Each number is 128 + 24 x the weight over its row's rms, rounded and kept within 0 to 255. Layers, rows and columns count from 0. The size above them is the row's rms in percent of the matrix's.

# layer 6 MLP down (transposed), 768x192, rms 0.112, rows 48-116, columns 96-143
size [ 92  99  97 105  98 105 110 106 112  91 116 118 110 111 116  99 108 101  91 107 104 107  91 105  92  85  85  90  96  94 112 126 119  85 105  95 109  94 102  99 100 112  92  96 108  91 119 108 112  96 105  99  94  98  87 102 102 120  94 103  88  96  97  98 103 103  95  80  84]
[[ 88 149  93 132 115 115 179 136 124 155 103 149 106 197 106  90 108 114 137 137 100 133 167 126 125 109 156 138 160 136 154 128 159  98 155 140 146 155 137 132  77 140 120 103 159 157 105 136]
 [132 150 113 148 101 104 150 184 129 118 138 134 136 143 117 117 145  62 121 152 138  94  92 113 120 132 134 133  94 124 146 181 169 156 120 124  86 143 137 116 125 142 162 100 120 150 101 159]
 [ 98 146  93 108  85  90 122 148  96 128 157  93 147 169 144 172 110 139 114 160 156 130 178  76 129 114 146 138 128 149 124 120 168 123 115  86 127 120 134 164 101 116 126 133 141 110 147 116]
 [118 157 165 126 126 128 102  88 132 141 146  92 163 150  87  89 106 143 135 133 126 131 135 117  88 146 129 125  99 148 156  89 146 150 137  63 127 129  95 146 126 133 135 132 110 156 105 145]
 [119 139 175 153 146 121 149  88 114  75 124 129 126 147 166 124 113 129 182 142 104  98  96 109 140 108 135  98  73 154 127 102 116 142 139 140 137 100 125 146 123 144 170 145 109 155 132 128]
 [127  98 134 124 153 149 122 172 149 121 130 174 117  93  89 117 114 122 120 124 119 139 169 118 117 115 160 160  97 119 108 127 102 188  92 141 129 144 144 149 136 113 153 111 125 122 120 166]
 [139 144 141 128 132 151 179 116  92 155 118 112 102 117 137 106 113 138 105 132 120  67  84 128 175 136 126 156  90 129 122 161 126  88 175 111 135 128 122 152  86 123 113 132 200 153 101 125]
 [134  66 145 114 127  95 132  99  97 119 124 109 148 152 112 149 101 100 141  94 163 121 128 163 120 139 120 126 103 192 125 120 165 138 123 118 125 123 195 100 109 133 127  87 144 134 143 162]
 [ 94 100 125 129 145 134 175 152  93  68 184 127 147 124 111 134 115 158 136 116 125 168 145 143  97  95 149 139 153 137 133 120 145 127 113 160 109 150 144 123 137 142 106 100 106 119 144 135]
 [117 116  73 121 133 145 191 184 146 140 102 130 107 212 134 104 167 135 114 114 107 125 144  92 152 113  97 128 126 110 139 141 128 123 174  98 142 106 118 122 131 140 110 140 101 164 152 136]
 [106 148  99 166 125  92 118 117 135 121 100 119 155  57  79 132 153 131 119 131 155 109 119 113 124 120 162 136 156 142 145 136 151 145 156 138 146 153 147 111 140 122 157 154 106 141 105 158]
 [122 115 143 122 114 115 125 129 161 120 162 103 129  92 112 156 162  98 103 127 178  94 139  95 101 157 138 103 141 100 145 141 113 151 111 120 153  73 149 112 108 126 141 127 107 128 126 143]
 [158 102 118 137 127 134 172 142 139 121 122  99 153 110  97 180 137 119 106 155 170  88 115 126 132  89 108 157 132 137 151 125  77 204 149 122  93 127 135 131  97 143 137  93  95 124 162 127]
 [129 140 112 133 129 104 111 132 107 139  83 111 115 113 121  92 141 136 133 163 113 116 107 128 148 155 136 161 158  86  84 126 129 161 123 105  86 104 106 128 155 175 184 117  96 130 114 108]
 [137  62 163 143 158 121 123 146 145 122  74 106 142  98 155 166 141 113 152 152 125 121 159 131 114 129 141  82 113 177 150 132 142 129 122 120 131 122 109 188  86 147 153 117 119 108 113 154]
 [124 125  96 107 112 149 147 145 100 130 143  97 136 139 106 116 118 123 132 155 131 127 161 101 155  98 149 116  82 116 151 114 151 109  86  60 160 121 133 142 107 158  95 142 128 110 135 151]
 [178 105 113 134  94 112 120 128 130  97 163 127 155 105 138 120 120 127 133  96 152 129 100  90 132 149 155 111 139 146  95 120  97 117 156 130 107 130 103 149 150 154 118 169 191 118 119 120]
 [131 166  99 138  98 104 175 142  74 142 113 179 132  87 118 174 106 146 114 124 133 115 144 117 138 126 123 104 159 100 122  87  80 109 127 141 112 165 129 128  97 108 121 139 112 112 137 131]
 [132 125 160 115  87 121 140  75  92 138 135 111 131 124 107 156  93 119 150 110 142 109 140 125 138 165 117 129 120 122  94 109 149 140 126 141 170 126 142 127 147  79 170 111  90 173 124 153]
 [115 157 119 125 169 164 145 122 128 122 106 147 113  95 134 134 149 155 155 113 107 120 112 107 147 118 159 117 135 115 125 142 122 118 173 146 111 125 112 124 148  93  66 145 111 147 139 146]
 [140 129 104 140 150 141 159 128 156  70  93 117 160  73 145 187 115 135 143 135 111 109 135 138 119 136 110 102 141  89  67 109 146 138 172 123 123 100 104  92 141 121  90 136 110 143 103 107]
 [111 116 109 132 145 103 117 110 147 108  93  76 129 153 124 128 131 113 130 149 137 100 121  87 108 130 138 146 126 131 143 133 143 126 135 152 143 143 112 109 103 122 141 134 127 103 153 150]
 [156 139 124 146 130 153 132 102 169 103  90  99 130 128 171 140 117  77 174 129  89  97 108 142 112 139  91 138 150 149 122 117 170 120 114 163 103  73 112 134 132  95 134 128  95 132 138 100]
 [112  93 121 149 106 139 154 148 130 160 136 117 119 137  67  87 142 121 131  78 156 104 113 114 126 126  99 162 107 123 165 121 115 132 143 107 147 104 126 143 168 106 131 110 160 153 106 115]
 [ 68 113 125 129 108 110 134 110 137 154 115 113 130  99 144 151 127 179 109 139 133 138 162 112 136 115 141 131 125 133 141 143 146 102 142 155 147 143 151 113  93 104  86 134 133 133 132 123]
 [195 110 203 123 121 135 122 136 106 136 121 118 126 125 142 134 126 140 118 122 133 129 127 160 136 116 138  91 117 120 108 119 161 114  90 123 128 108 112 154 139 138 140 105  63 136  78 149]
 [121 164  79  75  96 135 116 106 162 134  99  96 121 132  92 140 113 112 127 110 119 155  95  82 137 132 135 156 160 144  99 103 124 122  91 111 156 127 172 131 124 127 121 126 152 102 148 102]
 [ 89 141 100 119 124 127 139  94  62 124 133 125 151 137 176 129 114 105 105 123 121 182 109 119  91 134 153  79 173 160 136 145 114 108 125 120 108 167 107 141  94 116 106 104 145 150 134 148]
 [119 130 166 105 109 113 110  98 132 135 129 115 183 111  96 108 119 109  91 124 110 163 137 145 133  83 140 145 119 116 136 175 131 111 143  79 107 153 116 126 161 116 162 168 114 121 151 154]
 [149 129  96 103 138 125 173 173 142 124 138 110 134 188  99  97 139 151 137 111  89  70 156 106 145 123 126  95 130 101  88 121 133 130 130 114  94 116 146 132 172 107 157 122 138 104 113  96]
 [137  86 127 120 130 128 119 109 131 141 145 109 151 163  93 141  82 124 134 172  99 100 141 113 124 148 139 125 121 114 139 158 130 104 119 127 143 142 134 105  96 135 106 128 176 129 141 154]
 [137 160 168 161 128 118 172 120 126  96 114 149 147 115 143 120 128 121  96 148 142 167 128 134 113  98 156 133 155 135 114 121 124 153 113  89 140 147 109 109 152 126  98  83 133 149  80 180]
 [109 131 117 112 134 108 148 128 114  92 142 170 164 165 144 125 138 125 151  83 150 162 112 128 115 149 166 115 140 140 134 130 109 158 128 132 175 130 136  97 148 105 145  96 152 155 109 118]
 [135 133 106 143 111 109 136 105 154 149 126  98 116 163 122 132 128 131 182 163 155 121 129  81 172 152 140  96 133 126 120 113 112 123 157 146 186 120 149 128 158 102 133 122  92 135 101 104]
 [160 138  76 166 100 150 110  93 111 126  83 115 118 151 137 152 129 108 138 180  83 104 117  75 121 100 168  98  84 130 116 125 105 107  74  90 152 149 148 106  95 125 162 108 106 125 162 135]
 [144 131 123 139 141 124 108 152 156 128  86  96 132  85 101  74 114 135 121  89 106 124 115  88 103 155 111 117 133 186 129 122 143 140  99 127 181 146 155 155 108 141 126 106 172 126 162 127]
 [ 82 151 123 147 104 103 166 153  96 122 171 119 135 122 181 124 101 131 115 142 137 150 108  86 134 139 126  90 154 188 121 105 167 200 100 131 159 106 118 147 178 145 119 109 150 113 125 119]
 [163 113 162  77  64 155  97 117 102 132 103 118 137 200 108 145 144  89 138 133 125 136 124 162 141 134 132 155 141 107 116 114 128 128 105 130 124  56  90 121 154 135 104 119 128 108 108 111]
 [ 92 153 165 137 148 113 129 131 122 101 121  94 124 133 148 113 153 120 134 101 113 111 110 119 103 177 126 143 114 159 111 124 154 110  99 144 127 130 118 147 149 126 126 109 130 144 119 131]
 [133 198 129 120 145 119 144 109 124  74 145 125 134  60 172 125 136 180 129 146 157 111 112 134  89 129 120 140 138  57 140 144 129 124 147 112 112 101 123 156 135 116 113 123  95 132 133 102]
 [ 72 144 109 152 144 125 199 101 134 131 139 119 131 124 117 126 129 162 118 106 109 115 116 131 160 155 131 131 167  94 116 103 156 192 125 128  81  71 136 139 149 116 113 147  94 129 108 148]
 [160 166 105 159 140 116 145 142 134 159 137 133 117 162 161 124 169 133 124 117 114 116 129 114 120 103 129  99 107 131 132  97 119 119 164 152 153 104 125 125 110 112 163 132 165 152 124  99]
 [148 132 160 127 135 162 156 129 102 118  99 109 106 137 114 107 130 117 106 142 134 130 114 122  90 123 151 134 120 153 110 129 137 135 160 117 109 119 187 148 124 136 122  70 151  92 123 146]
 [122 105 137 125 141 121 142 136 179 151 142  99 126 109 129 137 134 169 169 117  80 107 121  89 137  87 128  84 133  98 149  95 113 136 115 158 131 115 143 124 117 120 129 105 100 124  81 114]
 [158 138 123 108 135 121 103 122 108 166 173 124  99 193 123 155 143  84 138 103 146 184 161  94 161 154 137 130 146 130 142 146 175 110 125 137 109 111 120 156 108 104 103 141 130 117 116 106]
 [122 132 112 127 143 130 253 174 143 129 120 127 109 255 103 120 155 137 108 124 105 120 140  87 113 138 128 119 129 114 111 120 111 121 134 122 120 125 126 123 115 122 143 143 111 149 118 120]
 [ 61 125 110 121 118 161 115 175 136 142 129 128 116 113 135 115 138 149 160  82 146 111 170 126 146 174 178 134 101 128 103 136 111 111 107 124 148  95 118 161 152  87 143  58 111 120 109 137]
 [132 130  69 145 116 134  76 135  98  86 141 127 103 112 101 110 122 105 155 101 124 158 124  86 112 135 160 111 165 133 122 124 135 120 114 125 111 116 119 149 140 110 129 133 121 111  95 114]
 [126 107 151 159 133  95 140 129 147 143 125 142 137 143 116 135 134 172 110 132 142 125 148  86 106 121 137 118 103 169 132 123 139  91 133 115 116 147 141 136 144 122 148 136 171 105 156 136]
 [ 88 156 129 121 121 130  83 101  85 153  97 100 154 127 146 151 158 141 120 131 126  97  69 138 144 157 106 123 151 145 128  80 161 143 117 128 130  97 112 170 138 138  89 165 123 121 116  85]
 [142 119  70 153 102 166  88  79 102 168 138 109 127 145 112 171 128 146 102 119 145 113  91 145 116 137 154 121 116 144 123 140 113  91 164 105 139 159 146 129 124 114 123 138 132 135 113 141]
 [117 138 119 109  75 133 123 136 128 127 136 137 112 141 106 128 147  93 186 133 112 146 119 145 145  87  92 165 144 127 123 109 183 119 116 124 121  98  59 117 176  99  98 134 104 140 149 126]
 [122 129 112 147 109 133  65 124 168  93 134 111 127 106 143 135 131 119 113 170 159 165 107 152  99 104 136  95 138  88 110 113 149 125 152  94 137 137 124 129 126 128 159 121 135 117 166 147]
 [101 129 110 142 113 162 139 146 166 112 138 126  97 160 158 148 144 148 138 115 107 131 176 158 131 111 115 183 124 124 115 142 124 156 154  66 124 105 107 101 129  93 132 107 120 125 150  99]
 [131 124 140 111 106  92 242 150  96 125 131 139 117 215 110 134 127 140 116 159 131 145 116 133 150 138 115 121 125 127 151 131 132 155 118  87 161 150 145 107 138 147 112 118 130 157 120 125]
 [ 95 113 123 127 114 133 152 167 118 130 140  94 111 151 122  93 147 105 139 120 118 116 143 115 145 169 147  88 139 132 126  98 105 140 138 138 136 130 149 167 135 116  91 123 126  90 128 116]
 [139 137 145 119 123  84 169 132 156 151 145 161 128 149 102  93 135 111 128 108 147 167 101 155 112 126 156 107 112 162 116 160 134 132 173 155 128 142 120 154 101  95  75  91 146  81 137 109]
 [128 131 172 142 146 115 112 152 144  98 153 141 111 135 140 121 121 122 100 111 149 118 136 156  93 146 130 144 129  85 133 116 143 159 173 199 126 131 138  84 137 136  98 109 102 137 104 133]
 [138 137 133 116 141 165 133 177 172 113 135  90 117 151  95 114 143 132 116 111 144 138 124 112 192 160 141 102 117  47  86 100 104 145 167 100 167 115 102 125  99  99 127 103  79 152 130 113]
 [129 111 122 143 123 129 130 156 130 136 106 139  98 155  98 130 142 139 143 149 136 133 151 108 139 159 131  97 117 119 143 118 153 151 117 110  66 163 126 122 144 122 103  53 150 127 132 161]
 [100 139 101 141  87 151 104 150 118 145 126 135 119 130  93 152 111 118 107 133 129 100 143  98 145 142 146 156 167 149 101  90 115 135  94 117 130 112 149 141 171 149 133 141 161 107 139 130]
 [147 150 154 157 147 133 135 148 152  92 119 132 108 132 134 137 104 163 134 126 117  96 138 118 150 160 156 178  97 139 151  79 157 158  98 167  92 140 139 124 162  96 143  60  87 119 148 137]
 [112 151 174 156 110 161 129 146 133 135 132 115 123  89  93 141  83 116 142 101  99 194 144 108 141  87  90 141  98 102 146 138 155 116 129  88 128 130 114 124 119 104 148 106  91 118 159  92]
 [126 111 149 116 112 135 128 116 119 122 142  81 137 183  90 182 108 124 149  91  94 124 107  88 163 136 158 130 123 148 159 113 105 123 123  77 138 145 133 134 123  98 131 100 190  86 153 121]
 [145 105  78 134 146  89  72 138 162 135 153 115 142 101  99 110 141 133 112 135 152 151 135 126 116 158  99 186  91 125 139 159 150 151  72 134 140 129 137 100 125 131 167 158 164 128 128  94]
 [105 162 149 112 140  97 136 131 139 191 146 138 160 136 101 139 110  75  97 117 157 153 142 120 108 111 147 134 157 103  99 161 162 170 108 143 148 168 156  99 103 109  75 177 135 130 133 144]
 [121 140 124 130 122  91 125 132 144 135 121  60 131  99 138 104 124 135 157 124 112 130  72 113 108 110 157 102 108 106 125 140 154 101  72 151 131 134 115 101 153  99 143 130 124 176 132 126]
 [100 188 168 109 134 139 127  85 108  90 101 127 137  74 109 147 117  97 166 123 122 150 119 101 176  84 127 170 145 113  79 116 157 134  93 134 136 128 122  84 109  87 128 120  75 137 135  95]
 [126 137 131 120 114 130 187 134 117 128 124 117 132 241 116 110 131 104 120 142 130 121 119  99 152 152 107  92 126 145 104 108 124 106 169 113 159  73 158 147 160  97 167 124 121 112 125 158]]
# layer 6 MLP up, 768x192, rms 0.108, rows 49-117, columns 96-143
size [ 99  95 106 102  98 109 102 106  99 106 116 114 114 114 102 107  99  78 102  97 109  86 106  99  94  79  86 102  95 111 113 115  75 106  93 107  94 103 100  96 116  85  90 112 112 116 110 109 104 104 101  94  99  92 106 102 122  95 104  87 109  98 100 108 106  97  76  75  88]
[[123 110 113 135 162 126 117 133 120 127  89 178  92 122 120 112 134 149 118 164 121 147 198 109 125 170 162 129 101 199 149 118 137 120 110 131 147 169 125 138 134 125 139  85 150 146 144 144]
 [120 114 169 113 139 190 110 143 149 112 133 157  90 113 121  99 128 130 113 134 111 152  99 166 116 142 116 112 107 153 166  93 153 144 134 135 143 135 184 129 137 108 121  89 104 106 135 109]
 [123 127 116 149 154 143 116 132 136  81 138 106 167 127  98 144 114 119 102 122  95 164 129 143 140 123  88 133 147 147 131 146 112 135 149 179 132 129 157 120 112 136 132  89 141 149  77 157]
 [146  82 109 185 112  82 127 141 138 180 116 154 125 110 126 128 109 159 130 116 117  84 140 159  89 146 131 149 137 126 140 123  86 137 153 133 125 133 129 119 128  95 141 158 160 149 118 114]
 [ 79 170 138 148 127 114 122 137 134 110  94 135  99 114 154 147  84 128 123 128  95 164 153 166 143 122  97  87 124 111 165 110 119  93 131 119  66 139 124 118 107 142 149 160 124 164 113 152]
 [114 129 143 121 119 154  83 141  86 137  99 136 157  95 123 123 121 128 121 130 148 125 139 111 132 123 126 177 151 136  90 130 167 187 128 133 139 146 120 137 117 118 116 179 157 156 149 118]
 [118 160 102 129 122 113 101 182 153 153 167 134 134  95 166 132 126 114 123 140 107 147 169 135 144 101 107 135  76 138 117 116 106 118 141 127 155 124 125 114 114 154 140 163 119 155 113  87]
 [108  86 126 134 148 114 125 146 108 110 155 102 142 120 138 123  98 167 131 129  91 121  88 137 134 137  96 171 140 148 104 132 112 131 135 129 119 157 154 137 130 108 141  96 171 196  73 128]
 [110 155 100 153 116  66 113 133 123  89 141 153 150 105 119 133 139 123  89  85 104 121 145 144  86 179 130 108 116 118 109 138 125 160 197 125 101 110 120 125 131 134 156 150 121 141 119 102]
 [ 90 137 100 115 181 100 107 139  93 187  89 139 124 108 150 127 124 150 145 136 120 127 162 121  85 121 131 149 138 164 165 126 111 110 106 154  99 178 163 129 139 208 128 110 129 106 109 101]
 [118 137 123 166 156 113 129 127 126 158  97 132 117 106 155 119 112 111 150 147 132 109 144 143 123 148 155 117 134 101 101 117 121 129 147 196 126 141 103 171 210 163  89 108 132 175  98 172]
 [145 104 138 146 136 156 111 136 140 132 117  85  72  99 136 135 101 127 130  98 139 130  98 115 141 146 135 123 144 119 122 113  94 154 101 116 118 175 125 116 173 150 113 143 102 127 134 136]
 [122 176 188 162 137 132 119 129 117 138 148 158  91 110 138 158 115 149  93 122 132 142 143 154 142 159  93 138  95 130 155 139 158 124 136 158 134 126 124 118 134 144 159 125 108 109  89 118]
 [136 164 113 113 127 157 143 133 143 167 140 143 125 105 106 100 116 142  72 116 104 154 134 155 102 122 127 133 131 148 188 161 131 115 152 146 112 158 142 135 141 149 149 138 176 107 110 113]
 [131 151 114 167 187 130 118 148 111 111 125 132 134 110 139 152  83 156 106 123 107 122 140 133 121 141 120 136 100 139  90 131  98 111 152 154  83 116 118 127 135 163 116 161 122 101 133 111]
 [169 175 123 145 123 106 112 117 122  97 100 128 113 113 116  77 105 150 152 139 122 123 118 128 122 128 138 119 135 125 149  80  51 135 120 140 120 114 102 137 115 138 119 137 135 116 127 150]
 [143 145  99 114 106 108 106 166 188 162 159 132 173 116 145 117  86 143 126 114 121 132 129 121 123 154 142 123  90 179 167 131 130 125 175 158 107 194 137 125 123 159 136 134 177 112  96 123]
 [169 120  77 145 178 129 133 100 114 153 152 156 105 141 108  93 127 158 120 129 108 126 107 111 112 125 104 139 128 137 120 140  94 154 116 159  88 106 114 202 114 150 152 138 106 129 133 126]
 [146 139 102 144 147 148 124  90 129 114 152 160 114 108 142 128 117 104 138  81 142 151 108 103 156 152 133 139 115 141 136 119 114 171 120 157 130 157 139 163 161 125 103 117 107 132 146 148]
 [137 113 128 124 170 108 116 125 112 144 137 126 120  81 170 107 114 171 153  74 121 149 101 119  93 108 107 122 133 179 155 138 120 114 136 119 149 191 121 132 127 142 106 109 162 137 151 162]
 [137 126  97 163 119 134 120 105 104 135 100 192 107 125 129 185 129 165 137 103  99 106 151 147 121 121 121 138 145 159 138 153 175 118 131 118 110 143 177 159 141 164  92 100 124 173 106 121]
 [100 100 110 136 146 128 112 112 146 124 156 126 160 100  94 140 112 121 144 130 154 152 160 136 182 131 120 113 123 128  89 120 144 162 137 149 119  99 108 130 107 110 135 163 159 131 121  95]
 [123 146  90 123 107 127  90 156 156 142 104 117 126 108 121 124 117 131 157 125 111 145 116 130 136 106 131 133 160 168  92 139 157 162 123 155 103 112 155  86 170 114 140 134 100 111 128  95]
 [154 139 119 106 129 159 121 138 110 137 120 144 138 131 100 151 136 107 140 109 114 120 135 140 123 120 129 121 158 162 112  99 138 118 140 146 100 136 166 139 162 136 141  98  97 117 114 121]
 [100 149 128 147 133 122 118  96 145 138 153 187 101 114 128  99 132 118 112 134 140 166 163 142 137 157 126  93 158 125 148 101 117 120 147 138 120 183 150 140 126 108 121 169 135 139 142 106]
 [ 92  96 134 117 139 120 106 162 132 141 116 140 156 115 152 142 139 160 109 104 131 118 157 141 179 182 130 111 109 138  89 107 136 106 145 146 115 128 141  89 128 151 120 158 111 135  97 102]
 [124 113 157 149 117 170  98 127 147 115 133 173 138  94 140  91 153  95 134  96  92 103 140 106 109 134 143 128 120 119 143 138 131 168  84 159 137 134 142 117 118 125 129 146 152 119 132 112]
 [126 130 124 121 146 132 111 140 129 164 121 162  84 122 131 136 133 158 100 158 108 156 165 129  99 124  87  73 128 130 182 113  82 108 132 143 126 133 117 110 114 139 139 128 108 162  72  82]
 [132 157 120 167 132  94 124 159  86 132 126 155 109 115  88 148 133 119  83 116 143 165 129 123 155 155 153 130 135 139 128 113 125 138 136 143  98 140 112 112 110 156 130 169 148 168 157  78]
 [ 89 166 114 155 102 117 122 157 141 185 114 103 126  97 126 181 137 109 147 125 132 141 125 146 114 134 103 142 131 146 119 109 102 138 161 141  84 156 167 105  92 152 118 170 175 110 127 106]
 [124 120 100 110 131 169 123 145 129  88 142 133  95 113  93 162 118 142 145 135  96  97 145 130 129 111  89 172 169 141 115 103 170 120 127 135 129 146 149 118 137 161 166 148 134  89 134  75]
 [127 101 112 198 151 139 124 110 113 119  89 103  96 128 106 155 148 123 130 163 118 124 111 134 125 143 112 129 130 107 133 125 109 104 149 145  88 150 129  85 124 135 125 147  97 156 115 132]
 [106 104  86 176 125 122  69 187 127 103 158 118 140 115  72 129 175 125 106 157 147 138 125 113 149 109 115 165 131 113 126 117 140 124 142 144 126 118  83 133 111  97  71 152 135 110 118  89]
 [131 171 103 120 144 120 118 115 104 131 141 118 138 115 125 169 136 112 126 104 145 100 134 120  76 114  55 134 159 147 154 153 126 139 179 142 110  84 136 158 141 124 150 128 135 197  91 106]
 [134 113  92 138 127 159 137 130  94 151 162 177 134 122 103 134 138 165 100 128 127 107 134 120 136 154 124 100  91 102 120 170  97 113 153 161  93 110 132 127 145 126 136 157  88 163 116 128]
 [181 143 108 134 156 173 126 111 139 133 107 150 154 119  85  99 112 139 134 125 128 110 136 145 146 142 103  85 114 118 155 127 134 123 140 127 132 161 150 122 159 120 117 125 124 133  81 139]
 [ 94 108 156 119 112 106 116 163 163 123 127 135 122 124 109 123 163 148  97 113 117 124 184  81 175 163 108 124 120 144 191 141 106 119 154 153 146 167 153 146 111 125 131 165 157 144 112 167]
 [147 146 158 169 140 124 113 159 150 130 111 151 152  93 140 122 144 181  78 117 100 112 142 143 170 103 119  88  84 113 130  99 126 134 176 145 140 147 131 120 110 124 153 120 122 100  80 117]
 [167  90 133 114 105 118  93 179 145 124  95 139 107  67 150 156 127 128 125 142 114 113 141  89 148 122 137 134  55 118 150 133 126 108  99 152 124 160 120  91 155 128  98 173 133 132 133 104]
 [140 130 111 104 145  96 118 128 148 151 140 129 137  99 103  98  87 110 119 109 154 168 133 106  90 144 123 102 112 127 132 120  81 136 174 122 162 187 148 156 126 150 129  74 154 130 117 141]
 [136 127 131 142 134 148 120 116 103  99 110 162 152 122 124 174 118 160 115 119  99 124 147  91  99 141 121 128 171 116 166  48 167 107 135 107 103 120 147 110 165 168 119 104 122 120 106 117]
 [111 155 158 137 164  93 128 157 184 122 109 156 143 113  95 142 139 122 157 116 103  96 115 110 140 116 138 127 146 109 149  76 169 142 149 136  83 121 111 141 126 112 114 130 106 178 120  91]
 [140 148  80 137 138 149 115 145 146 111 166 143 108 112 143 151  68 117 104 132 131 125 104 116 108 123 128 188 158 160 113 151 152 123 145  96 107 134 114 127 142 123 117 180 119 103 140 169]
 [150 124 152 118 165 115  99 152 127 124  94 149 176 121 111 129  96 121 133 146 120 159 146 123 130 144 143  88  73 138 165 141  97 130 123 115  86 131 142 116 133 136 106 162 143 135 133  58]
 [140 145  95 104 190 109 117 165 158  95 123 119 130 124 140 108 132 113  96 102  97 134 133 126 125 124 123  96 104 175 166 128 141 125 124  97  90 149 117 144 125 152  78 127 143 115 106 143]
 [110 140 119 163 136 153 113  89 139 120 120 116 153 119 126 116 133 118 101 171 108 137 122 121 105 137 110 124 137 178 161  95 149 146 136 106  96 131 152 135 180 118 139 166 137 158 127 113]
 [ 94  93 113 163 144  96 108 159 110 129 140 171 144 111 143 109 108 124 136 147  83 114 154 105 121 158 145 141 142 151 142 149 112 139 100 160 114 119  88 118 120 145 132  90 152 151 135 143]
 [ 70 110  96 120 133 110  95 153  88 140 122 109 102 112 157 118 115 130 119 162 115 101 155 122 134 116 117 117 120 116 116 124  84 141 145 121 144 119 133  90 129 143  78  97 109 118 108 142]
 [103 120 131 119 165 102 117 128 114 151 148 123 124 109  93 127 138 127 128 129 101 150 194  99  93 101 100 131 108 135 102  98 133 153 121 157  95 165 170 122 118 131 125 115 142 131 142 141]
 [142 137 154 127 137  86  99 159 150 129 128 123 112 110 121 140 109 101 127 107 137 114 158 145 200 147 111 104 133 141 141 129 154 120 141  96  99 127 158 156 169 145 152 122 123 126 145 135]
 [130 105 153 137 127 104 103 136 126 176 108 126  76 131 152 163 155 133 110 131 105 140 170 108 105 122 115  98 140 130 151  84 112 135 138 125 123 111 120 133 109 149 132 132 110 146 134 102]
 [146 108 119 140 104 134 110 208 146 119  83 130 131 100 143 116 119 163 155 137  67  58 116 106 163 132 109 119  85 116 138 139 132 139 118 162 126 146 130 128  79 150 109 105 130 107  93 136]
 [115 140 118 126 164 119  96 157  96  97 139 145 163 109 121 118 139 185  98  73 115 148 103 115 123 105  92 119 148 140 105 128 112 123 160 133  88 166 170 136 124 142 119 143 116 119 137 103]
 [124 150 109  94 129 181 131 135 132 116 115 138 101 127 135 114 102  98  90 102 114 118 173 126 158 150 120  96 109 102 110 108 149 145 128  97  98 138 113 134 128 164  98 133 118 136 122 138]
 [109 115 100 165 117 154  85 141 140 170  97  95 146 117 137 107  95 124  90 128 111 125 154 139  98 109 135 117 105 123 133 150 128 155 147 162  96 113  86 179 123 126 131 150 171 132 154 170]
 [ 74 170 142 141 143 115 131 107 154 135 115 111 100 140 134 107  87 105  92 170  96 102 112 128 133 165 105 153 142 158  93 113  86 136 103 134  87 147 152 125 149 150 143 118 113  80 110 112]
 [131 161 112 182 142 106 102 143 148 146  54 167 149 125 120 154 128  78 145 115  97 105 158 175 152 145 121 142 140  85 115 132 160 155  91 156  89 133 157 108  97 151 110 105 135 138 120 126]
 [120 156 119 132 137  93 141 125 120 177 113 161  89 117 114  94 104 150 134 133 114 115 110 136  88 144 125 136 130 150 157 133 105 167 106 168 125 141 157 125 173 135 127 140 122 156 144 167]
 [ 94 160 130 119 147 160 121 133 114 141 129 124 124 112  87  96 146 171 128 162 142 135 130 133 117 142 104 122 133 137  93 146 164 136 158 144  97 129 150 103 108 109 142 163  96 145  79 105]
 [133 124 114 117 132 118  81 176 160 111 134 161 114 120 130 104 111 134 128 114  86 151 109 103 127 139 138 146 101 111 153 114 159 126 137 115 161 136 136 111 161 152  94  76 151 124 131 138]
 [124 117 179 113 115 125 112 102 160 139 107 106 154 119 149 135 124 143 140  98 115 145 132 151 133 143 104 130 146 122 117 112 116 150 151 119 118 105 106 110 163 123 126 199 136 173 135 123]
 [116 151 112 132 137 112 105 148  97 149 102 125 104 127 147 120 147 156 128 130 165 109 104 114 159 139 128 113 122 109 132 144 111 124  94 124 134 121  79 131 175 144 106 103 111 169 137 125]
 [125 176 123 145 155 103 114 156 111 131 156 124 117 124 141  88 131 143 104 118 139 128 149 114  93 110 133 158 101 152  82 153 153 163  94 138 114 104 163 166 103 135  63 147 101 175 126 119]
 [105 155 116 157 144 128 129 109 135 120  80 139  99 129  71  90 156 125 137 137  62  99 116 121 118 114 140  92 126 122 152  86 114  97 137 128 142 145 110 108 137 125  97  79 115 144 121 101]
 [151  97 127 144 122  91 108 147 115 153  95 115 118 127  88 158 129 115 164 155 108 153  97  75 119 119 102 159 135 162 129  99 104 143 188 128  98 162 135 128 153 128 159 136 101 127 136 136]
 [148 136  98 155 145 153 110 131 135 162  93 123 129 118  91 141 120  93 105 160 109 134 169 116  87 129  88 148 109 143 133 137 131 166 127 145 150 115 145 152 149 166  96 144  98 116 124  94]
 [145 140 162 117 116 138 130 149 125  90 168 148 117 128 114 116 115 148 150 147 163 127 103 123 105 205 144 102 145 127 128  86  92 130 172 131 111 127 138 116 161 136 126 124 137 131 113 166]
 [139 141 102 134 115 137  84 144 141 164 142 145 167 115 160 138 125 119 129 153 143 112 149 127 142 147  92 163 112 114 136 124 127 128 122 146 111 146 130 151 130 148 133 125 136 141 106  93]
 [165 138 160 100 136 113 131  97 152  95 201 150 128 114 118 108 139 119 102 119  95  84 152 129 118  98 113 108 137 140 199 109 169 139 158 123 132 128 141 148 144 106 120 110 134 154 136 155]]